Part of a small language model's weights.
Architecture: learned positions, no biases in attention or MLP.
Each number is 200 + 20 x the weight over the matrix's rms, rounded and kept within 0 to 999. Layers, rows and columns count from 0.

# layer 3 attention query, 128x160, rms 0.0683, rows 0-63, columns 120-159
219,241,187,197,173,193,199,194,174,202,188,199,182,196,190,198,202,213,215,237,170,191,197,201,211,220,205,219,192,207,226,197,205,197,178,198,215,215,228,209
228,217,199,203,189,181,215,233,188,180,206,231,182,176,229,167,174,219,193,197,212,184,190,252,207,284,202,229,230,240,198,206,174,203,188,183,198,167,172,198
205,186,194,188,202,194,204,208,220,221,200,204,189,199,195,214,194,201,163,150,202,213,175,227,198,214,195,175,201,220,186,202,187,214,232,204,188,176,158,188
207,199,210,192,198,196,210,177,217,196,212,188,204,191,188,221,191,173,183,189,236,231,207,221,197,218,211,197,174,199,179,203,174,214,204,214,207,183,157,183
192,183,216,197,173,157,210,217,221,179,199,232,171,161,190,176,168,227,176,196,204,188,161,236,226,187,225,211,214,235,178,192,195,224,232,202,200,190,209,213
197,183,199,195,226,210,203,221,224,217,227,199,222,224,208,231,199,193,205,168,240,218,220,182,176,205,186,207,172,143,179,181,202,220,230,196,196,200,155,217
142,152,217,187,199,196,217,217,176,215,214,193,181,161,163,203,193,208,186,190,203,222,205,216,201,132,183,174,200,208,184,201,191,184,228,232,215,200,200,160
204,194,254,201,221,195,224,203,180,196,195,234,219,205,184,205,190,230,157,206,204,208,167,207,233,174,198,219,182,194,227,186,204,200,185,172,197,201,245,229
209,207,217,202,198,221,202,233,185,199,197,192,206,175,181,169,177,232,189,214,212,197,216,201,211,199,211,204,207,216,219,191,173,189,228,192,195,185,164,205
224,205,186,184,191,206,210,215,187,170,236,202,189,170,178,189,178,234,178,186,198,205,151,198,177,260,206,224,204,217,205,207,150,213,229,174,197,183,174,205
212,218,236,207,196,215,177,229,225,212,213,210,182,218,202,210,252,162,217,216,198,223,181,186,204,193,199,168,183,211,209,178,196,197,154,207,179,214,211,232
207,204,194,199,214,241,192,186,181,245,190,220,202,207,181,224,199,191,209,206,191,207,171,206,192,148,178,163,183,171,222,169,202,193,185,224,232,200,164,168
192,212,235,193,197,182,220,196,198,234,213,208,218,183,180,221,194,189,218,240,190,198,169,171,214,147,203,168,210,205,212,205,215,228,189,193,219,222,232,207
209,202,222,192,211,194,189,230,208,186,183,214,179,174,181,156,171,242,165,202,204,151,158,256,193,204,219,220,204,234,200,185,193,178,230,217,189,191,203,179
238,212,203,214,180,237,195,162,199,241,211,206,188,195,191,174,206,202,201,243,203,160,189,167,260,215,207,192,189,182,245,176,177,202,207,174,231,226,201,199
196,204,196,199,177,137,208,213,187,188,183,210,216,167,173,217,179,204,208,166,209,208,179,226,189,229,217,214,219,196,207,206,165,224,214,198,218,186,193,176
198,214,199,193,209,258,169,201,218,191,194,186,208,211,198,228,236,149,204,223,173,243,231,181,208,170,207,209,170,169,221,196,236,188,170,212,199,190,237,215
173,183,201,189,205,200,204,216,190,209,204,211,191,163,169,196,182,230,200,214,182,170,200,225,204,188,224,199,194,245,206,204,200,185,235,226,211,205,203,180
195,219,208,197,208,177,196,183,205,203,208,210,214,196,170,206,188,240,203,187,182,170,192,216,249,198,232,228,241,199,205,205,215,199,228,210,212,187,218,205
223,224,210,174,188,173,213,245,172,193,203,222,217,203,213,198,179,212,191,232,187,177,183,243,195,252,203,237,218,196,219,188,151,195,219,182,209,191,193,198
238,207,224,206,187,176,199,206,198,217,195,213,194,207,200,192,227,202,203,198,200,238,215,185,224,204,190,203,179,197,181,197,236,194,169,187,188,232,198,208
211,196,222,238,216,196,205,168,194,196,195,186,207,219,208,173,166,201,205,216,194,219,214,208,245,205,181,216,221,152,216,170,187,187,186,205,217,210,262,197
206,207,200,206,194,204,186,167,207,200,168,215,198,202,202,199,196,234,189,178,207,164,167,209,182,220,190,214,213,206,219,219,206,210,160,173,182,202,205,188
174,214,214,215,189,214,195,171,182,216,180,193,204,186,179,176,190,235,196,217,151,161,187,204,240,190,221,238,255,215,220,229,221,196,194,223,242,218,232,175
195,196,192,193,236,254,186,222,215,189,181,178,214,228,184,186,209,160,216,195,191,173,200,187,176,172,169,201,189,180,183,225,255,200,187,187,193,221,187,205
213,212,227,210,191,152,199,199,167,181,193,201,183,202,190,181,181,207,212,236,162,201,182,193,227,184,224,203,234,232,219,209,196,199,168,210,226,241,237,205
228,194,201,207,215,208,211,206,195,189,209,189,201,195,195,217,205,191,190,171,217,221,189,173,177,184,180,188,185,176,194,196,173,203,212,185,184,182,213,195
212,201,157,211,190,244,188,184,218,230,208,215,174,236,201,194,201,225,225,189,192,203,225,182,199,204,165,192,177,202,202,197,244,219,150,179,200,220,172,187
165,174,193,201,203,252,170,181,216,164,196,210,174,227,193,217,227,207,177,156,193,179,190,186,188,153,192,161,185,227,205,221,222,206,230,201,196,200,213,206
187,179,152,192,175,184,190,207,219,193,195,202,163,177,207,188,213,183,226,162,210,250,209,242,172,244,192,195,188,235,138,195,181,183,192,215,185,202,135,145
182,177,209,224,206,176,213,219,193,164,202,210,178,166,176,190,157,218,166,193,204,164,207,208,229,152,202,198,202,250,184,210,208,204,226,213,196,214,238,168
199,176,187,199,216,224,185,204,219,201,197,165,198,225,205,208,216,194,194,161,224,206,222,195,175,195,198,176,169,183,189,212,229,237,198,190,183,179,177,195
206,223,212,206,176,189,176,194,200,193,206,220,164,211,235,250,204,217,231,208,192,209,182,200,214,145,211,166,209,185,226,174,230,215,162,178,204,224,260,223
204,234,209,220,194,186,196,178,185,192,168,223,197,180,208,193,201,207,203,233,178,209,191,182,238,217,223,187,213,228,228,203,199,179,172,186,196,232,232,216
196,229,188,208,199,202,190,175,206,199,205,194,192,207,190,230,229,139,212,210,206,232,225,176,206,187,200,197,197,197,213,212,221,186,194,204,202,179,215,211
206,181,221,203,196,214,198,204,210,202,184,191,178,209,198,191,219,167,195,221,197,234,202,198,202,162,197,178,175,208,180,187,230,181,174,218,207,192,196,189
218,205,208,196,186,201,197,205,174,153,214,201,230,201,175,216,179,178,198,177,190,222,168,180,206,203,203,195,214,191,230,174,165,208,199,204,202,194,224,208
203,202,170,199,190,182,216,218,187,155,197,172,202,187,180,197,180,183,227,206,197,230,232,197,214,218,217,238,210,174,214,189,197,191,231,214,192,200,267,187
203,189,222,202,178,199,202,217,250,221,210,228,200,217,215,212,242,199,184,185,202,205,207,201,192,203,223,211,189,217,179,198,215,171,178,202,201,217,191,204
208,190,187,184,207,186,213,194,214,232,188,178,212,218,206,222,198,184,227,186,211,212,198,181,204,204,181,186,176,179,179,200,206,233,213,185,188,200,196,205
192,184,217,199,218,195,198,202,207,210,199,202,233,188,192,221,198,192,211,191,190,189,230,205,199,171,201,204,196,176,230,182,231,227,186,214,191,211,222,201
205,194,216,197,166,188,218,212,190,232,205,202,174,211,218,173,229,162,208,218,186,209,190,201,214,239,187,204,177,207,153,181,205,191,204,194,180,225,205,191
196,205,171,203,159,246,204,165,210,216,210,193,215,185,190,181,232,187,223,236,191,224,253,192,207,189,199,221,184,134,188,211,262,177,166,214,202,203,200,205
214,200,208,198,176,181,205,174,192,196,194,188,201,176,217,192,210,198,214,239,178,184,202,207,235,178,238,208,198,196,177,215,213,213,169,204,209,217,232,214
231,233,207,212,214,202,219,198,191,179,199,205,228,178,179,187,173,229,186,233,205,160,183,230,222,214,220,234,235,197,233,193,199,189,189,177,201,178,225,189
190,192,196,195,214,208,219,216,214,210,193,206,205,172,171,213,192,172,190,200,191,217,181,190,269,195,214,217,196,171,205,178,207,237,203,175,187,221,210,199
209,199,207,204,202,157,219,176,180,197,212,188,194,196,200,193,164,244,192,191,203,199,197,212,209,237,208,216,230,205,217,196,146,180,203,187,225,179,235,199
231,230,171,210,189,193,174,191,215,182,215,226,215,204,215,167,199,222,214,195,201,207,188,200,186,265,182,232,209,199,222,195,193,170,154,192,184,194,185,227
208,223,169,208,195,186,196,188,223,198,211,223,186,233,222,187,222,164,207,188,194,194,213,187,186,275,184,213,198,229,171,196,190,179,192,181,174,220,190,244
185,191,210,198,193,184,223,166,217,225,206,201,199,215,199,222,222,186,216,226,207,190,211,168,210,139,182,185,192,185,197,214,239,203,207,214,207,221,203,224
244,185,177,192,190,215,201,209,236,211,218,216,182,223,212,182,228,201,196,184,231,211,197,187,174,253,193,177,161,195,185,190,195,220,200,174,184,202,140,211
210,208,199,204,223,219,214,214,201,198,198,173,220,192,193,177,184,185,177,202,215,175,198,210,199,215,193,207,189,203,186,200,170,190,247,217,209,167,208,173
176,189,195,205,211,231,200,190,225,214,216,193,212,230,198,218,240,176,196,204,196,247,224,167,206,158,186,155,190,191,185,200,209,203,173,202,186,226,205,219
197,181,202,210,229,250,201,206,220,177,209,177,197,190,191,201,182,216,168,173,214,179,189,229,182,205,181,192,224,206,203,192,161,199,231,203,217,164,171,176
214,212,205,186,198,188,216,223,210,174,199,216,189,186,170,198,205,193,183,172,229,207,178,224,224,220,228,206,194,233,181,195,183,240,226,201,183,183,175,195
225,218,177,195,205,192,201,203,200,197,194,190,178,193,202,206,211,169,213,211,184,189,207,191,208,241,196,230,194,201,216,218,148,209,190,177,191,189,204,197
188,181,192,202,196,169,201,222,223,189,166,180,140,181,200,169,193,167,215,201,209,206,187,260,197,217,204,199,204,239,165,196,168,211,205,196,167,173,159,172
185,177,220,200,202,212,209,231,165,187,210,214,205,182,210,205,194,226,169,188,196,208,207,226,194,164,195,188,212,214,242,189,190,164,225,208,224,183,225,209
193,200,185,204,211,210,237,159,196,219,205,169,222,214,207,228,197,204,221,192,184,187,177,181,199,197,174,174,182,164,227,218,169,219,210,201,208,197,181,210
169,205,188,182,183,181,205,192,185,248,181,206,249,199,197,251,206,196,230,183,184,239,226,177,181,189,221,194,198,173,226,228,208,214,164,201,224,206,169,204
175,161,214,221,215,255,203,181,226,204,205,173,183,217,188,202,241,198,178,175,195,200,193,190,208,118,212,173,192,224,197,219,212,211,200,206,195,223,206,203
218,220,212,211,195,189,218,194,193,163,211,216,213,174,191,139,156,247,149,182,214,184,208,229,199,253,196,252,218,219,219,174,140,169,243,201,213,173,204,204
204,207,181,203,196,208,166,216,226,180,226,222,205,220,210,202,252,181,210,186,205,242,206,196,163,256,187,216,182,210,168,192,202,183,197,210,179,200,139,209
214,202,211,191,209,217,186,202,215,166,180,191,195,200,217,170,213,218,193,197,217,163,185,219,170,220,193,207,206,215,187,194,184,155,208,224,184,174,169,196
# layer 3 attention key, 128x160, rms 0.0656, rows 0-63, columns 120-159
191,187,196,251,185,216,220,241,200,166,224,194,207,206,218,170,162,187,196,204,179,213,192,200,192,190,208,239,197,192,163,202,209,191,214,196,211,205,194,212
200,190,192,47,177,189,198,227,200,220,208,241,158,215,200,178,247,217,249,190,215,200,215,205,183,224,212,210,179,210,191,225,173,226,173,211,190,190,152,185
191,212,219,123,200,197,179,190,177,192,200,207,203,188,206,219,247,206,248,179,180,198,208,193,182,215,209,191,205,217,225,230,182,191,179,205,205,217,207,193
190,199,195,132,196,180,189,172,182,181,205,199,195,201,200,209,234,228,221,183,206,168,197,199,206,196,196,169,194,191,204,194,196,204,176,194,190,219,209,200
208,204,205,118,211,210,203,188,190,200,197,170,197,216,167,158,220,214,195,208,218,134,200,204,219,231,182,230,220,203,153,213,197,162,210,180,205,209,181,222
201,197,209,145,223,192,170,165,182,221,179,172,167,186,205,245,235,232,215,214,197,204,183,208,196,192,202,155,195,212,224,199,194,184,211,211,173,201,208,177
204,219,203,292,223,237,187,144,222,207,199,173,221,199,158,193,232,176,187,201,158,181,225,189,224,203,195,210,236,189,199,203,230,184,195,207,227,193,223,209
217,210,212,211,215,228,194,171,201,209,185,171,199,200,216,205,190,177,178,220,254,216,204,217,224,185,187,208,216,195,150,187,217,162,230,211,210,182,199,183
179,211,214,182,202,173,215,221,206,200,190,189,184,216,197,165,243,198,203,212,228,174,175,202,231,213,202,217,201,207,169,207,175,220,218,192,231,178,180,191
185,181,213,77,164,190,171,190,184,201,205,219,199,181,212,216,250,198,233,185,152,170,218,200,165,199,213,216,202,210,214,220,175,190,185,200,204,188,202,213
159,191,194,269,187,193,221,209,187,193,182,212,208,190,214,190,184,202,199,211,209,205,215,161,157,202,177,233,229,191,159,209,203,194,219,213,196,198,199,204
180,227,191,218,186,211,196,192,200,177,181,171,195,204,176,238,226,204,201,211,157,210,239,147,164,185,174,194,235,196,206,199,211,184,214,197,222,209,205,200
221,212,210,256,204,244,208,190,177,194,200,175,229,217,177,156,185,200,173,208,167,213,220,193,199,187,180,243,228,185,185,168,216,189,185,218,211,173,194,192
156,216,193,101,217,204,187,221,205,182,209,182,217,206,224,230,238,188,211,205,181,203,208,211,214,194,189,201,205,211,194,165,202,172,207,204,226,222,175,203
152,197,181,165,203,171,185,219,185,181,191,219,175,228,205,208,196,227,173,182,261,226,198,210,192,230,175,185,185,221,180,199,180,221,235,202,205,185,187,190
198,196,193,96,187,231,203,192,187,201,206,202,183,201,166,193,259,219,222,184,168,191,221,197,187,188,192,200,187,211,210,226,182,210,192,214,188,187,202,200
217,201,212,284,184,197,199,241,192,182,212,179,223,191,212,202,183,205,189,208,152,200,209,177,170,185,205,213,211,187,194,159,204,188,219,221,205,231,209,214
202,215,201,265,201,223,211,187,216,181,204,184,210,209,196,184,226,182,199,211,147,187,193,188,219,195,190,227,229,192,184,211,232,158,171,204,243,194,205,204
227,191,190,252,179,228,212,182,211,211,215,205,205,201,210,160,156,186,150,208,192,219,197,198,211,190,203,213,208,184,168,200,228,203,204,192,201,192,221,188
187,199,205,101,188,205,210,225,161,178,201,223,214,184,188,217,241,188,247,186,116,191,224,201,168,185,201,207,204,184,220,219,186,193,177,234,194,191,201,202
193,200,173,259,175,187,183,187,230,197,205,179,191,190,267,190,164,217,200,201,237,214,214,236,186,196,202,190,207,197,154,204,223,207,210,190,217,191,223,196
221,186,177,230,221,199,210,194,228,224,215,219,193,206,185,229,172,212,159,197,256,219,171,213,204,210,188,167,168,210,196,214,203,217,225,180,200,188,204,171
206,230,199,149,226,209,219,201,200,212,182,202,181,213,196,203,228,196,210,189,260,224,189,186,205,218,214,186,187,203,202,190,186,166,223,189,188,198,177,198
222,223,190,284,209,208,213,220,216,193,224,233,221,217,212,172,148,178,132,205,205,221,199,219,228,217,182,234,208,180,191,191,227,210,210,204,201,201,217,214
237,199,214,298,189,191,201,202,195,212,210,206,216,196,235,177,160,183,191,243,186,214,186,205,199,219,218,196,216,186,201,152,201,186,213,188,190,224,216,224
193,204,194,282,169,217,218,225,212,195,232,203,209,204,207,156,168,189,154,224,205,203,187,194,217,214,178,228,201,188,164,184,223,186,204,221,216,182,202,204
199,196,206,123,211,180,180,183,186,218,200,196,211,184,196,247,208,202,216,185,212,197,213,209,211,203,195,170,186,217,237,188,188,208,216,201,199,209,211,208
174,195,181,252,175,179,201,237,200,172,190,209,164,188,247,172,195,215,206,200,257,204,173,208,214,219,203,201,209,217,182,210,194,208,238,159,229,231,215,193
208,213,209,268,203,193,204,182,188,194,182,206,204,179,181,200,221,191,172,189,204,213,195,172,204,188,226,200,228,199,207,193,195,153,210,158,236,246,244,229
190,199,203,160,177,204,203,215,209,205,195,211,217,205,209,194,243,181,256,190,160,147,221,173,144,196,236,199,225,199,230,228,194,196,175,192,195,200,163,204
212,205,179,244,219,218,212,192,215,200,205,197,178,225,205,146,196,198,191,204,256,220,175,213,225,200,196,195,188,215,166,201,205,211,199,187,222,189,209,213
186,209,212,153,223,180,174,183,199,217,199,192,206,169,205,239,228,232,231,202,227,195,193,196,214,203,218,162,200,207,222,202,195,169,207,171,195,211,210,189
209,193,205,247,193,202,210,194,209,186,207,212,189,202,179,211,167,199,174,204,258,212,177,176,203,186,170,206,218,198,173,202,211,166,217,183,182,221,192,191
211,191,192,258,191,208,204,224,212,186,201,201,204,222,217,170,156,187,178,198,230,215,207,197,208,197,180,223,210,193,160,186,221,210,214,228,195,192,183,202
232,206,202,243,203,219,199,194,199,180,202,201,231,193,189,196,153,193,192,206,224,217,186,198,211,174,224,183,201,174,165,174,204,241,191,190,185,198,202,216
189,220,202,281,189,198,178,200,214,188,205,186,205,201,201,201,199,199,216,198,199,189,216,172,170,186,199,208,223,190,178,172,205,167,209,214,196,242,222,213
211,188,205,180,205,186,210,171,201,214,192,181,199,217,206,229,221,223,159,219,170,191,196,204,170,175,205,220,209,179,178,225,209,174,221,223,164,177,204,210
202,200,213,178,203,183,204,233,203,200,197,212,213,211,196,214,198,210,152,180,173,197,177,201,182,169,197,166,179,189,222,199,200,226,182,214,199,183,202,232
200,221,198,209,173,193,195,218,174,206,212,191,199,187,219,164,208,202,232,185,204,171,218,171,183,226,203,195,195,187,201,231,213,212,190,191,220,189,194,170
191,216,205,139,209,201,168,185,182,193,196,198,202,175,214,238,216,209,228,198,188,181,195,209,191,203,194,178,211,183,228,202,189,193,216,188,183,205,193,195
206,218,180,269,209,203,211,174,207,213,202,212,200,205,184,202,204,200,193,194,187,231,187,193,217,200,174,206,208,216,198,243,220,197,220,196,214,200,223,158
177,191,210,224,218,203,188,210,200,179,202,171,190,208,225,209,200,190,219,166,162,227,231,198,190,209,212,203,196,186,220,195,198,212,186,207,205,171,168,202
205,188,197,251,205,211,191,208,202,192,203,191,177,236,217,199,203,205,214,194,214,218,155,201,214,198,214,182,199,199,197,195,193,228,203,160,196,196,185,203
207,194,196,249,213,229,233,223,208,184,207,201,197,221,199,166,155,200,168,223,193,214,215,208,194,202,206,210,213,167,184,185,224,167,188,229,190,174,197,212
210,204,189,91,207,211,190,223,198,213,203,208,182,191,190,224,198,193,198,218,218,233,193,192,203,196,185,182,161,209,217,190,195,210,194,187,197,196,192,210
219,227,205,223,189,214,176,186,214,175,194,200,218,186,225,164,168,250,182,193,199,203,212,217,189,206,182,193,208,203,164,196,186,202,195,205,186,187,253,216
181,185,212,147,245,195,212,204,222,219,199,212,193,173,204,248,211,196,188,160,235,198,187,197,197,206,203,192,162,208,227,221,226,209,205,213,171,188,188,193
185,181,190,122,196,204,218,240,183,207,190,199,171,221,200,195,174,192,213,193,246,193,190,209,202,227,226,199,194,219,179,195,188,224,227,172,193,202,191,196
194,173,207,162,179,177,216,222,193,197,213,205,171,202,247,167,177,175,216,191,250,231,181,220,202,212,237,206,188,222,174,235,185,263,195,184,193,190,150,215
210,193,217,310,218,219,188,163,197,178,188,173,232,220,192,167,166,173,167,205,223,219,198,202,221,192,199,213,220,196,187,168,218,189,205,192,200,190,229,208
167,188,218,94,204,172,185,202,172,191,174,196,169,183,212,218,240,219,250,206,218,183,201,202,192,213,198,178,196,225,210,200,191,186,223,193,179,220,182,194
198,208,182,125,206,177,166,205,216,206,191,219,186,193,201,227,227,221,230,180,212,197,187,199,207,213,199,176,164,214,230,206,188,226,189,183,185,211,194,206
220,188,204,331,215,205,197,194,203,193,185,178,211,213,196,174,151,186,184,216,219,199,179,179,209,205,207,207,205,197,189,182,225,185,232,204,233,183,205,189
206,205,217,129,214,189,175,172,194,213,196,210,180,195,184,231,223,208,214,205,233,190,179,186,216,222,212,177,184,224,222,225,190,184,203,175,187,201,205,192
194,190,201,101,213,186,180,170,184,200,197,202,202,193,208,211,230,240,226,203,198,190,231,193,182,197,181,182,200,209,210,196,188,184,197,219,194,200,219,194
200,190,207,164,178,215,219,193,203,183,221,224,219,186,222,204,156,206,201,193,192,220,203,216,178,204,212,188,186,186,189,207,190,220,175,206,158,177,199,208
170,191,225,119,198,191,198,206,191,183,229,232,212,202,192,217,241,187,245,181,207,170,195,187,150,193,218,193,199,212,215,216,205,202,158,180,196,193,171,232
191,187,197,255,236,178,210,186,217,224,182,188,173,224,164,220,210,195,176,229,194,189,195,197,233,213,192,213,206,219,172,213,219,189,223,203,221,203,208,197
209,207,201,184,184,208,194,181,183,189,178,229,214,202,193,226,200,208,180,173,184,207,187,220,208,221,209,197,210,206,228,210,186,192,201,199,181,205,221,198
214,208,201,273,181,222,203,208,188,191,198,197,220,198,205,182,206,190,197,201,146,195,209,197,205,178,187,208,215,188,190,187,240,175,178,215,199,197,195,187
214,205,208,306,216,188,174,189,206,193,192,213,184,213,229,204,183,208,152,219,289,214,164,182,216,222,203,185,196,227,186,175,228,176,214,185,218,189,208,191
200,203,191,72,200,179,199,206,207,219,184,217,168,193,202,219,233,198,210,181,236,207,198,224,226,203,211,179,169,236,211,231,185,243,204,204,195,190,199,205
187,183,199,180,146,185,218,198,187,233,176,182,201,178,222,183,225,197,250,202,166,171,242,161,156,185,224,191,214,196,199,226,182,215,183,200,197,212,154,194
196,213,211,106,218,167,197,247,188,204,209,203,192,203,188,256,232,200,210,213,199,182,202,204,178,200,210,175,207,201,225,182,189,179,202,196,177,211,205,215
# layer 3 attention value, 128x160, rms 0.0978, rows 0-22, columns 120-159
203,199,163,203,204,200,206,204,187,241,220,176,190,207,213,200,200,202,196,214,198,208,182,195,214,183,177,200,209,221,216,203,206,189,220,209,202,209,209,203
207,184,191,205,194,211,204,184,195,231,184,150,176,173,191,200,207,217,209,227,210,209,198,198,212,175,211,196,199,194,204,214,187,207,219,196,202,212,202,210
189,199,223,195,193,167,204,190,187,217,213,218,218,228,222,188,216,187,209,203,198,178,193,199,185,203,204,220,212,194,192,205,227,195,196,191,205,173,190,200
180,195,214,201,212,213,140,199,200,205,190,211,188,208,198,199,205,218,215,198,214,235,191,206,186,209,203,198,197,212,184,178,185,199,187,196,206,178,185,208
186,202,207,200,200,224,180,215,225,179,202,202,213,219,210,189,184,174,199,218,193,203,205,233,174,213,160,211,218,167,202,184,233,168,210,212,204,136,177,214
209,186,188,201,198,190,209,204,202,231,165,191,175,210,212,188,214,202,209,213,202,188,181,180,217,181,229,193,189,218,194,222,189,208,213,201,203,220,204,186
226,196,216,198,214,177,217,201,197,228,223,198,186,223,214,193,197,197,179,203,200,181,206,188,206,226,192,192,195,204,186,196,206,174,217,214,200,180,180,199
229,200,177,201,201,205,194,201,212,215,222,192,173,207,184,201,213,201,181,181,198,195,200,200,215,199,206,196,205,186,212,201,196,185,202,201,185,211,194,201
191,204,196,202,214,225,186,231,203,200,187,171,210,214,178,192,203,186,197,209,200,206,197,207,191,187,171,202,217,199,217,194,202,199,210,212,200,190,192,198
186,194,228,200,204,226,224,204,202,208,204,184,198,196,199,205,197,189,198,203,202,177,220,197,191,207,212,194,176,208,163,209,226,213,188,220,195,199,170,161
200,207,221,197,215,198,192,217,194,178,210,207,202,184,206,191,199,192,175,222,206,196,219,195,195,210,174,180,160,215,181,184,218,188,165,235,209,185,175,182
205,217,182,199,206,205,211,199,224,217,219,223,219,211,220,206,199,236,186,188,203,187,211,199,187,206,177,209,218,192,199,205,219,174,234,209,200,178,212,189
203,201,214,198,205,186,226,204,174,218,203,187,186,180,206,208,203,199,196,223,204,173,214,166,200,190,206,187,178,230,180,204,182,206,202,201,194,232,206,167
232,242,211,198,201,187,182,162,194,208,217,222,212,193,156,193,206,205,221,198,202,181,220,217,193,247,164,213,210,180,185,208,213,215,197,202,212,188,206,227
211,193,186,204,184,201,219,191,167,207,218,178,187,189,168,199,204,173,194,212,200,207,184,199,212,203,226,186,185,224,224,215,208,191,191,220,193,220,214,207
204,187,214,198,201,187,237,210,179,211,247,165,201,166,193,184,202,185,188,201,199,209,199,209,197,181,212,210,200,186,202,208,189,183,191,219,182,193,176,214
208,173,189,199,169,203,215,165,222,231,209,163,212,177,215,158,216,222,199,215,199,170,176,194,212,219,202,200,196,179,201,222,218,192,201,198,220,215,206,213
230,218,225,200,203,193,241,194,178,224,224,173,205,160,192,188,197,166,194,201,204,195,202,206,197,184,213,197,201,186,189,226,187,176,191,211,171,205,209,209
206,200,219,202,195,201,221,186,155,207,203,212,201,206,205,212,204,184,195,211,201,207,190,197,188,200,192,197,182,227,196,204,195,205,202,188,200,182,192,223
203,196,201,206,189,186,207,217,204,197,207,208,201,188,220,211,214,181,206,204,204,162,198,216,184,214,209,185,179,219,216,205,214,185,198,207,205,205,242,193
218,232,204,198,211,185,236,218,181,206,212,229,211,182,214,208,192,197,193,195,204,197,223,200,168,207,183,192,198,215,186,212,194,187,201,209,175,210,207,198
200,213,217,201,203,221,195,187,196,182,163,179,183,181,183,209,187,189,208,190,210,215,195,200,225,209,230,207,191,202,183,228,180,202,210,210,207,217,206,189
225,227,200,197,201,191,226,181,223,223,193,216,190,225,177,213,209,185,197,186,192,186,170,180,216,208,212,200,205,209,196,204,202,187,217,205,183,201,202,180
# layer 3 attention output (transposed), 128x160, rms 0.0617, rows 0-21, columns 120-159
186,196,217,199,190,211,209,189,210,196,191,199,206,219,196,222,213,207,170,186,188,199,190,208,192,202,211,182,179,222,199,211,194,201,194,200,184,202,190,203
198,213,230,205,199,176,221,172,218,192,199,193,211,199,189,235,183,224,185,180,201,189,202,216,188,230,204,183,190,184,191,211,184,206,174,196,187,206,192,190
182,206,202,203,183,220,185,218,212,206,196,219,190,196,208,181,187,212,179,201,198,227,197,209,235,156,204,201,184,201,229,198,195,192,186,199,195,211,207,197
197,214,209,216,211,187,224,171,185,191,218,208,195,168,192,207,181,189,184,193,205,213,202,204,199,224,212,216,214,199,229,208,192,182,190,190,198,200,207,183
208,204,170,198,214,232,202,190,203,203,215,205,184,210,216,192,242,197,197,205,190,187,184,167,219,178,184,219,175,177,249,185,180,183,189,214,209,226,217,201
206,214,220,206,185,187,194,201,222,210,188,194,210,190,190,226,150,222,204,193,208,212,195,224,189,223,202,201,224,210,198,194,192,198,192,198,185,222,201,181
178,175,167,207,176,202,172,190,208,200,170,190,224,200,198,181,192,189,209,196,201,213,159,218,219,173,213,179,198,197,213,197,192,212,197,197,195,196,185,184
200,186,195,201,195,199,178,212,189,190,189,185,220,218,195,210,199,188,212,203,186,186,192,197,217,224,174,195,199,203,181,189,194,206,207,201,197,190,200,186
221,201,206,198,202,195,215,169,219,191,211,199,185,201,208,205,225,206,162,200,189,167,194,203,191,209,208,223,203,223,204,205,180,186,202,197,202,189,194,194
214,187,195,191,173,188,178,203,223,194,189,206,183,183,199,199,160,199,221,198,191,210,197,211,175,157,198,224,196,212,217,197,209,193,201,211,207,207,198,178
202,201,168,205,195,184,205,192,183,196,185,195,205,180,195,202,198,202,208,192,204,193,175,230,194,190,218,215,250,183,212,184,206,207,219,191,209,218,211,182
209,182,195,192,195,213,208,209,180,203,181,197,204,211,194,190,220,190,216,186,201,199,193,176,206,191,189,174,136,163,179,203,199,227,191,195,188,208,193,213
199,203,199,212,177,168,199,191,214,197,188,195,193,182,183,208,164,206,216,192,207,225,202,225,182,188,224,204,224,202,184,203,222,205,215,191,184,209,183,195
168,180,203,199,229,211,196,207,190,216,205,232,192,206,240,157,199,203,144,189,201,194,221,181,273,189,224,200,194,166,208,181,176,206,176,192,192,182,179,186
191,205,198,200,216,183,198,204,222,198,195,204,211,211,205,243,187,219,185,217,197,171,209,221,194,204,190,186,254,220,206,207,201,201,207,212,224,198,192,180
184,196,193,196,181,208,175,199,207,182,192,202,225,225,187,237,187,207,199,216,200,187,192,216,212,207,182,187,195,204,224,212,187,216,193,194,212,197,203,182
194,215,207,195,200,228,164,227,189,211,200,217,207,221,203,217,173,195,216,198,224,181,192,206,202,197,178,171,197,196,197,202,178,235,192,220,188,206,195,224
184,182,199,200,185,187,183,204,212,189,191,203,213,231,196,219,177,229,177,212,204,183,206,204,237,211,200,193,197,205,209,203,190,213,171,189,197,185,190,180
186,205,181,213,206,189,207,190,220,208,195,211,199,190,213,188,172,202,165,215,203,212,197,225,225,182,226,195,228,227,220,216,200,200,203,210,217,199,193,176
191,213,195,189,191,209,226,236,199,198,198,198,186,211,215,203,214,227,189,199,208,191,198,196,196,183,223,188,250,198,189,193,217,198,205,201,182,219,189,217
186,178,193,208,205,181,216,211,185,204,185,196,202,209,204,194,178,225,192,198,200,200,206,188,225,186,214,192,177,191,162,211,201,233,208,187,194,201,181,192
207,187,201,201,211,175,202,183,220,206,200,186,209,183,202,212,183,225,211,201,207,213,202,199,199,218,197,199,223,179,213,186,214,201,193,207,195,207,186,174